Weights of a small GPT-style language model, trained from scratch on English Wikipedia.
Architecture: LayerNorm before each block, rotary positions, untied embeddings, attention and MLP in parallel.
Training: a variant of Muon for these matrices, 82M tokens, 10041 steps.
Each number is 500 + 25 x the weight over its row's rms, rounded and kept within 0 to 999. Layers, rows and columns count from 0. Numbers have three digits each. The size before them is the row's rms in percent of the matrix's.

# layer 3 MLP up, 640x128, rms 0.139, rows 384-639, columns 0-31
093:541477515524534446476531544489505489474505459501550548490536513469514484472496508549531486490507
093:508514482493503440523509517553503488509516501548503494482497465517551521538482526513499550478489
098:494531488489515475481483496482475480529531489486537551526475483492489483533479523522499553469489
103:524486485530473493481536508511533483544492524524526494544542487512517513483476511457463491538482
089:463526519487550528560489451525491512493535493462481471482471512524511496516506511528524470457509
104:488550502464482493459477516516495527498505542494526499537519512539519496527469514533500493493497
099:456535512542472499454505460463500484567496513465496511483497468537501527500513475541498470485468
106:511519505468497516485464476513464517550512485524508486503515527522540480517499500510490470503480
107:492497505525483473494486499523523491546521504465513501536536545476531509498468518493505469492471
094:489567517501472509475480475497546485480492511481523478469504463486478476523501479453488503479506
099:523519493498526484491498490536498475501516522461489486449493493492498457520469472508498495491498
090:478511459475483502517504493503441510543525511497489539498512522471543513471505502489498498494487
104:491496504494523482507503487497504553504464527521502480472470459523465479489484485449536508521518
102:494519504477464477485470537505485554459531496485469539522529491502487471476487495481496459500531
110:504512493506544496501502532471489458497490469512492503489484506478501556547486522521487507523501
098:483481464524476512520477477551494539487477464454531482520458509517472516513472476548507486470555
101:541493494481485505491458479505502524474516506500546499484490472519468537488493492469483484475474
092:491533523503517464508496466451510538509517496490499517520482479480483469500499497493521523501487
108:459504521511515486465482508538502486500533536484477465497514529451501464525486508477495516527474
111:483498534524502513482541496495498517504535517493504539515564498476541477481520491450517541482460
095:498542591473493495512478490448502489521537477497493519473540517504512481454495534500476529497506
093:503533471506483532499527472520528478509461525484510482510488514480497540503490460522533515496490
111:500490507481525503492547498512488487476509470533527495494485491528472433467484494518525500457512
097:475489545526506477488509530490503489483489522450539519525511485498503473502468505540503462483464
095:517488488524504519504504464490469511484513525479503485457541509507464494470444473484493534454438
117:500490517486528480495537497522503510512507478477477476488505545529489490489514468504523487498513
105:495482531485503538555510480474534530503540499504528527514497480461508504526467579506513463475475
093:465511494538509468512457504488510512453499517518503534520491475528499484520504498494458525549519
104:481510489513480530509473503498527478550520544487539504476503524498524483472464523512466528542525
091:492496508482483515529564507457489508528475509491504504530519485476504510508497477504478494532499
113:483527480514509430533486495552468547481526509497485498521474524535497505476539514458487499488439
108:451486508521505503481473515459496499498488513488508508538500502499496511461503509514509489485506
109:472500496524483478517483457477478495495486546502502517499530494543434473509483491519476500530463
086:506499499480496522510453501507507511520472518498484478505479516494511508494471557495511482475460
098:438476530476483514493490511516559514522501512468468515498517493502479485465528474533519500477488
097:499517533523475517503527516506508562524442522521493458489490494479533521468500493500467538520506
090:488498476491455510480480528534540482533458519432481510512509475541490502510442532482452478508503
095:496495496536495500486437521506508447496478495484518488459521533462481526524503478506505507468491
103:486531468536541474492459513500511519467522498478453511541519486471465504550521547488460514483531
092:488516490506459478458487530492546459524501558510530521484537496487469492505471519492489500506489
107:499530499513513468529467481548508488522486494519526520490515487521504524547471516490457497493519
094:523516494476479455532515474523515469466499491483497513505536523478482490495498466457478504476498
096:514500481484488490523488473527504557508527524499484500508482484508543502536515488519519550501489
105:470507485489498513528469522483488513497482498497518512493513519493516563477514476530514515481490
093:453523524473474515457483479484514475511487495512540449537553520483476510491507512488497502471486
100:482499498473545507497484515461512542474492523509527489512503518516497455464471481521475525482493
119:482498523471492467524517521470481513494531500474462492536530510526502496500494487511470487515498
098:487537516498503471503487507585463480475537517525488470493532510503480478475508529529479452483492
103:454491524501548504534529461461504465515484485500520470489465512542480495517521507566497535509521
097:500516515495495485488475484476498539480471515518505533536502494540525540503510531489526512489525
105:483462507518513495483522496506510514505556434526514478559479509499533495493483485451512505541493
098:447496485507490540496506491516525538483500475535409472497537500495493500512481474505483498496474
100:495462494458537520536533436554478514505533485478499481486525494509456509470488497516508507481512
093:499495451497519470500523530523479500490456525518480498533515501488465521477489521502483457496490
102:455500486529484491501533505525496487469507481509554485482508516525522498539532458515526511498524
091:531470523491473509511494476522488494488533504489506519514481503455507435534522496508540535533476
109:464510482488532491475500503480499488497501464516495462501510552537507553511513501511490517491456
094:453478475502503503466503504528546466464476493481529469509507504506541516512457487521462509501529
094:475480507479495502476497489475459522539514509522481507543511498502453489550510520471524498489525
104:450535506512447483476476511569500499481515492480466467532512518547478479556486515529486539491513
105:461488548489519501549472472565469495496507500476506503496504490488486559531503485497509492452523
100:515492530522495487516512464570502496528492483510527492531516465503534524478463478504473477488465
102:487504518489507524481506482515548505483536460469496550512542474493481527460500488507492481541474
106:472566517507441518508493492475471504485487503467515500505534489560517482468497488512526492483445
084:477487512455506525458494526489496514503462515558474484529538471496533566481508522526504497494455
086:508538509465523471530509460470547515517521515519501500481500509528527465506482498509530492443506
109:478476525563512466513461502489497509479458496483513499529466526534479559489519536522539504452462
101:508518477474569477505504510521509521530478480507452504491500507540500485480480453529499488524508
096:498506474525472497500493514523461491510535483465495507505484499510501449496439454532474534499529
101:512523475524505486511442473507463510503555502497507507521492538507489508501484505503562472474510
108:491504519474450532507443491477510473472479522518513502484500467440478536458478470536532532496488
094:503496542491527523494449518498522474499506489528552497525545471488525475551527493529467490494559
108:499496549546494507507523507570446479482527471514490485472503560528514501484490518477532465490480
102:520498518454542460487485477520474516529481525458516513506518447462460514521471501494524501487483
114:488477504496543457531456503514500523524524496521491482496517533498494503522489514474549496526509
108:486514494474529482516526484474492498467480516476495516475512449488507489481448468488501517524540
083:495486471489532520548480446509494507502493493484506481551497489506503495496511506492514481486448
096:461544523472545503484503502536495507499525482488548459508498482475495485537481498532472484526495
093:518489507475532468497484443470480510483467527495493519516503491490516522512467538523486488520490
102:490471475553498502482491493497502532486549488495494444502491489506479545516492503478516535543494
114:501472498483528493536515553498494512532444524483484496496522488503483460543516480500472500500508
102:532493486491502499532514518496506508507492488464545428506476529548532545534537496534511455502514
097:471523532494543459516528498532508486541525517467514503481500511508494483533524527516470483510443
110:486497522505455460479487567540528510519522500471480487524518483474472519507502514480522527492504
096:501508516498456490515506492528477535538492518517500483519470493493553503496469499469529472491474
108:486511486521483501494508510455512511511535472520482504508496483514523483492476556526494456499474
104:500506534468519450534553476525519509509533540483544476477489498464496542498533505477480546487518
101:506526445529559486496507526520521522476557521432525529494510534475496502499494520508466507538507
095:481525501508530476541492490536517505483512472497476525504498524543553494466501547534522499496512
097:550510492482487466502488463486496486482525525491514522544480473489487501489472514509495496517425
099:476500591509494526549458528491471474530500504441466501496540542481497514447492489499502507476489
099:529520497508511539489511528491517464487460465511526488482499466497486512494459541507496465469483
100:488522483475501539491482529485516526518499461510502470515496509517516543479518446524487494499500
099:495517517498502509562498509514516478490499477497519517519474542479458533532486482512527531440493
093:514483499490513542482489511496535512511465486520525516518473527472464471496496463492502487475443
104:480495433473528501513527517517558511543496496508533507514514465508514507458483516516491498494519
104:493503486535504504441503527466503524532505495531478503493510544518477521515566481522468504461507
096:518537487491497486501473485507508510498495526548506467509476450508515475490482494472496516456498
083:532468505480461530548473519509540479456478508501511475517505466499528516457478532523529510493477
100:513479505523482464476547499482489480543524509511485539510506480482494460485447532510489520517490
094:523480504508488494549450523517506486480485503489488531484500487484459518474463484526518494495498
092:503459514512549467499467490481527482502526530518505519461516496518496500532447520517527528532484
096:488540517465502484506471479526490451499477504478494503507541498528497504506539554530499491505541
095:504499511520516519482483469520477520506484510487528504483477534469529510541518509512488510474465
102:507464502538526499518508471494483529519510491506472487503514507512516567516511486511524482502465
106:517526474498462529511452501518518509509495473503471507540507519467454492540454501520530500491499
097:473528497524465570479525506489520513459504470530481523507543564534533479482471497502487500495502
102:526523490464499516487519501487457485538476476459499512525542463508519498467468520490523481504528
097:487502502498513470517480506472559517457510491491477493500489492502506490545495476509484512467498
100:517526468492535462553465504527464479492491497524513490497508491533495519454458478517520483536525
103:508492486520484493466519498488517541495514476470485483545519477492483470538482491478525464519560
096:527530478500478541527501483565500492502522527508496507489519539518545557488520515476500522497488
102:514487527549517502489502508525516473488506475460500518541519508489523530518523475437501509538502
109:488480541529508522498498494518551489498496542500498503551498509468525518491477540468514493518483
104:492486461516503501451510495450488552537515506504468481480507512498512503517439507494511556472506
096:441506530483478507467539496501477475499532484516547487497487486460507506501501496514496495489498
111:458513501534542483460507516521495576550472518488530472507490503496446489517521485484531478497523
109:488496484511552529516511465495497491475458471530531501517490504542482477496502535486477506458474
104:498513531485493495507450519524508491467511521517485458509494493509551494529464462454530499515466
083:489512515451478489477464510465491456515496484511495544491527458470489473501499542498453484507483
100:501480495501504433507525462498449524524474507519479502472463519522500516499495467548517534482473
099:520512509509511462438528468548535446469477535520512495518501524509485508518451509492500507492487
100:513489470541456483502478469482505528491553528496476490522511498483497518501485482492485524487499
100:481520457537491492529531477517454520568540503503547504528485502509561508523508554478456497526475
100:471515516486464504454505510499506488517482520523480451536454498498484536474476518505516532463499
111:521504509495474483504493509495497508485511493541544469532491493467549500508453500426530498503511
095:480510537513500475543541498534525502512487467458522495494474542462515485495493497511535539513490
089:528507529475529484519495509520496493520517481502530453496513468472452462461470501450514519490513
092:479547436503518531465485462520503561494475510530532492546503486469518544482471512492500488461493
106:510530520520509487540513500512494558495533552474476527492467465492538509445515492505505532498490
100:508514481478487487508509445477509479535559479482474488471492524503540520516495494530487485483469
104:505484491491478479519538487513512517517471520494515508537484441513496515487493493495524496509507
098:499540485527499522483490493498527512486514479485480507465501469447553516460501514448485472542499
101:460489491481489496539528504518495502497507497480514495518507467499489494530450484528490488496471
093:464500483537512500519522509472479522513527523480498521519506450452541524500509491537451533485536
103:486521507506525461534525495472517498455515462474502504534523502511533536516503494525520514544471
108:480486485505456478498491475484486527503508524473470496529471500532485507500483506504477505462503
096:425501486527528473486494502484509468488496518486520489534497509509493511533470514526502468507503
100:483476499489461511499511529502518512500457504469460490513504478510479462469429496442509476552514
099:500473504528496483484541505537492534498488509455456496473514509512470536496521484543467508531505
101:470486476510506514521495510500516530515560480503516492499460509493542459510523447516459493499480
098:497497495487504532491490483543493507521511563529462507483507471515490513534520480489528478526503
096:494516562491485481516523512499461509476492523483456487514504503490467464513504492474544521511521
101:460491491524525519536519497501520471523502529534504492510442495529485505511470515545493528522483
104:480536484577482479519485469503514524496494533505452449513479486488514539528503486497499552546489
089:471514508488480527532497521493533527493505471501503499513498492467502462492480528486473496509488
085:474512493482536520505532507537487471511486485505515446483475478532507481477491491502521493487543
106:478469499483497501499533517461491462504537521461497512524531509513520504504492470542503521491497
103:505489449529536479509494496519490510515485459476500500518530501511515496489511537497534547515500
098:489498461462491473490525506503477487491488548493466514492483473502449471480483570469476507535470
108:510503487497533463556502508478487504481468518477490497519509544531498515471461490496507504486466
112:497496520519483511516490463529513508530497574542520467479497571489504486507491501511491482493532
095:465518540506471529469476474457511468535511533462506493488462465500482506558530487532497499516488
102:516492510568511477535510500514467459540512509471488494520519501455568564507508457502458518518513
112:481470510515504514511487483495495530521548469529484517505528512557464500479488477484506478502496
101:527490520474511505509519476474485504515519502498529515481522532489541485526461465575546482521527
093:488521495439500520484494505501456474498516483474479487475498514529495504457528496523524487451462
095:501516514508496499520483452510524522467507476480455434472512481528468489499501525468498515459493
096:483531518505480474499523488530483511475524476489507498508499478494523489507507524504489489520524
102:510476470444482480511476525473517538502543503484489557510493491502571514507498470453514476504482
102:435499517503567511512488530486520491483499501515521436522529511513514493504474451505512510489523
099:494471500439518494550498481535546459525451476496535511479516513510464520548489504520537495492482
106:501488541553484498441535507523503497542503493463440483451485482508507509557485464473518500502505
099:493502520530501469512491518504470507498496508489539515472514482457492524460467536485499503532516
101:447469534512469504507501481526498513495479469436495491480521487512486543469478516517432508450473
089:539538493501522543483466505514518487532543526513482501504498453439460441490460498467545546490544
096:434532521448470548512466449506511544496516514544502496501501531489498474482513485522512507481510
091:491519524499489511533466495540493471480510503509512469498490462497504477529486523499498482514458
104:509528475510501496532553521534485507500488457514509489484458496553516467496510480520527507496472
097:486499510489503512500546464525544480492487484475508486505471460494459494498450505495521500504438
117:490485510500478494485505507495473548488523534486518489557496521485478465470471540525486495502515
125:465460483516514517526517512502499483535549528521524503477503461489488478505487497512545492543483
098:504478490486510514489468491515508480506475465517523547493531465542537512496479495504484511500511
110:500453546479549500519532490500501500510524476485508464476511523502492480509498508456467507508520
102:491475506508527496537471502481487528521509508487521465524457501521538532525496539476486539571497
091:482512476512505527485515517553488483519478467514507534525521489537523527496528496538540494485482
104:511461472535534535489458474533489520489496490509502503491520497510514452486514475511498532520530
104:492543501493544469536479490485513481471497493514556526457481512484534536512519468526505480446489
103:438479488512480515571459534486497477520506475515523524501502491501501505515505530499501536552482
097:526472453514477498477510493503517561495519526503471494488490495503487503516459467502466477563549
097:482534501563528487528509452534492534486464492523484484472473508475444501490457491479479544462446
111:521496513504525458534505485536517497489503490510507522487501525527451516501530535475500482502508
093:486510510485500476486484516478512539557475501476521467425493498478498516480484517485486524515535
102:499513484466526521511498467521513508500536523466509452504479522538513506509534529487536539514499
107:471489505511467520524508447501537489505503483504461474506520507492471506536462487503471497491473
099:482457504524475525573504551507518535520491526476511506472498502524518499529499463496518458523481
102:508499451530491483513509505465529519491532485504471509518492475480522546477487512512486472479497
091:537527474517464517483477517478504482532481491498485494562477528487525481504473477546540458502462
102:501508498520515542507480525480521489498512522484516432517497526511515530566521522541533494512464
100:484494481480462471525524549493478449515492510473514508506514490533521509485500501479508480481446
104:478533481505535451531460491512507496497508455501484483509535507493553537493521484543457505470519
100:488536523518473523510501465488518483438500498493493499523533525467550444499477482487479473520513
112:469543491510484506504489488519530561547464472489514499502525481509525480478481477536497502490518
104:472476479527476528494480521512508524512522480494497517536552469450514514527517498460516509491531
100:532553499496507485493478509523537508522525478516443480500495544495495461491473508467498525546526
097:493502480526502493539486545483449473473516509531504455491475493517474522512464486484527502477457
100:478504502485460526495508529520469483487522540447530488480488469481483492540417458493524479507536
093:558480504476510522493516457473482498542555483494522519551500507459521498488548503496492503511520
100:480447467495486508494513516466512465510499514544506510461474486551494490505508540466504480478495
091:531483447495490483521544494484482497561485481501540495518487543512477481517487502500533517471527
102:489496499507515491499481523521542504486517511526493509498494512515459530493511526518477466514512
093:527513514515479492500521481485485510499502496532512475532499553517479554472533520483507554516478
090:502535510564510502495503461495527472519523466479527508533546474507557478490481465470501499513499
094:475491497529487518503543491477467494525470467533480477512490434492484547490508491516442472488485
101:518519514472517542546514478493485509544475497499521488483521481467484538497508524535525501519537
091:454501465508476445472520517527494469497466471469527510522531457473538524491479484494508494520501
110:499502494555545507469484495559500511520509516489479535497537537504495537503510497478476454508566
092:482543519493515489506506455514491463521504477473451507513441442499468515493456521498468509504483
099:446489488487540499522506509531507485502499513529527475509503520509510480488522513472519452511514
110:462543519504497527501477474506499527523519539520497477489485495486519508520527511450504463522477
113:481517502533489477494506481527439517479511475461539480505519478541468480491499507487524463516493
101:496529536499557487513480443521495490511506492488517480474539544507504530508510525521495533502488
086:455486497512515512471481509456515496506512476463510517533559479477563503522460542476521521474468
093:448523465458506472498507465516482496487510478511484446505458495522481504526503447481523475506490
104:482525491540527505541485511480496516528516457498563497462507485500532541503450530516521495539487
096:462528479540447482467462471475520502488496485471535495453486485516499504514489534497485481537551
089:509550523472503508484529546464514489518495499511479461476538489511556507493526527507516519515504
086:516489508536489522475445464520465545488477495488496459471484488523462522484521554528508511519522
111:503505511523514486469513506494478497488485528477467496489541515466449479488487492525552495511504
105:501496506483489496504506444518494491532530484509469477528518491539479521523492494479529503529516
099:500472501466527501498580487527517503505508471494532518503512505531522454515462495545505503518468
107:495477516503473470486533461498470492514506485553479491433502483541503494494467507504490539504499
106:511528524511515489517516486498513509520512538511494491536486522471461467482517492544545502530464
097:521545541472557485516507503485473535473473449493481456483494499522490508473514457518552497520476
099:523517464487452511519498519517531537524511482523468533484492521529520487477487489489457511489521
083:530524498464519473516507544542503506520475466496434515544495523485532491454519488517539517525485
090:489527478479509493502446452472431543546490507520485530469504461482522483493511480466462518504517
092:514556511455513507526493476469493465489526498489474509500512510481494484483477527524520485497514
101:502512551523502509496497474458491470494454499483518462511514567524524485484542488482517499479512
102:487527476480465520524512480505483519539515466507594519495474477549475488489523503526478500512477
117:486464473505536503502491528453489518480472469509512523466563508473503501487507465533524502514490
109:500477509522527503498560482481495539472517524526495506465515527483515508496516454523507508482496
100:521556475494507476515470501521522475514468458494507447473488465497521486479488487499504529489479
106:474492495524495544533470474461453508508544525518469557506507520481521501488494516522546510494496
096:498500490481510488532544481517481494529477480480475496508496519490510459503480523502506536548492
096:508503510504530510507532466482510505518520513533481480513491514500458504506501504493527481500525
102:482547560515445470485506472457507500498472513518480479528501519495513501480487445465545484508495
102:486525547502516535511510513500476503468511561501511491535498493500469480512460468460516534492506
092:516454490547503520511541513501483501452502509497504509500526544486503491467507496522462522524502
108:538465492505508478525524487512483511558574492493500503504493533517494493553504503475557494522529
096:470494522488458495505488468489456554560524475481468485495488532502484514486475502537486514500452
098:483514512547457500520489495518477540522538533541534493456510547522463487510553489528470479450487
097:514503501524531515489483475513481527564535496501529494514515485531530491540506547524542488512492
111:528486499534491480493516513518480494473516535521471500479491525496440509510463506497506552536465
100:443543468535494481516482514504480468513502474514532514507498482500493501458466530503545542477510
113:434483517515474515504510522511473497538490525469464511511529520468504501541535523493530456499490
107:493501487438514537551514470534499456513507511512487526500487494499507490528517517504512546484520
106:468471535552542506555483503478467506467560477520453521508554511475496505532490484461479510483471
108:511519543512523424486516522543505523506515474456531496476525530495499487496466497547495504456533
089:528513455466506515497465490498485489479469455537528460539467483514531473463452475554510524483507
075:551516503449513453505517525488524495503460508472468481485522491475507469481500494509507490495496
112:508479508503540506488483451540549497543506505463521552483539503482461497502530500509545517510544
097:504538497507499496519479433485476539498539509491497514506463548507492562464501477496559483490482
106:505489533517494504490515527517518477518473514517516498535498513539531504512519513486507560512523
084:478524492454446480499522479488548475484525490499486440469481490523476503505463478542450484470485
092:463524500530483514549488521519463553479508499496506492496512501498492531511495517481490457492539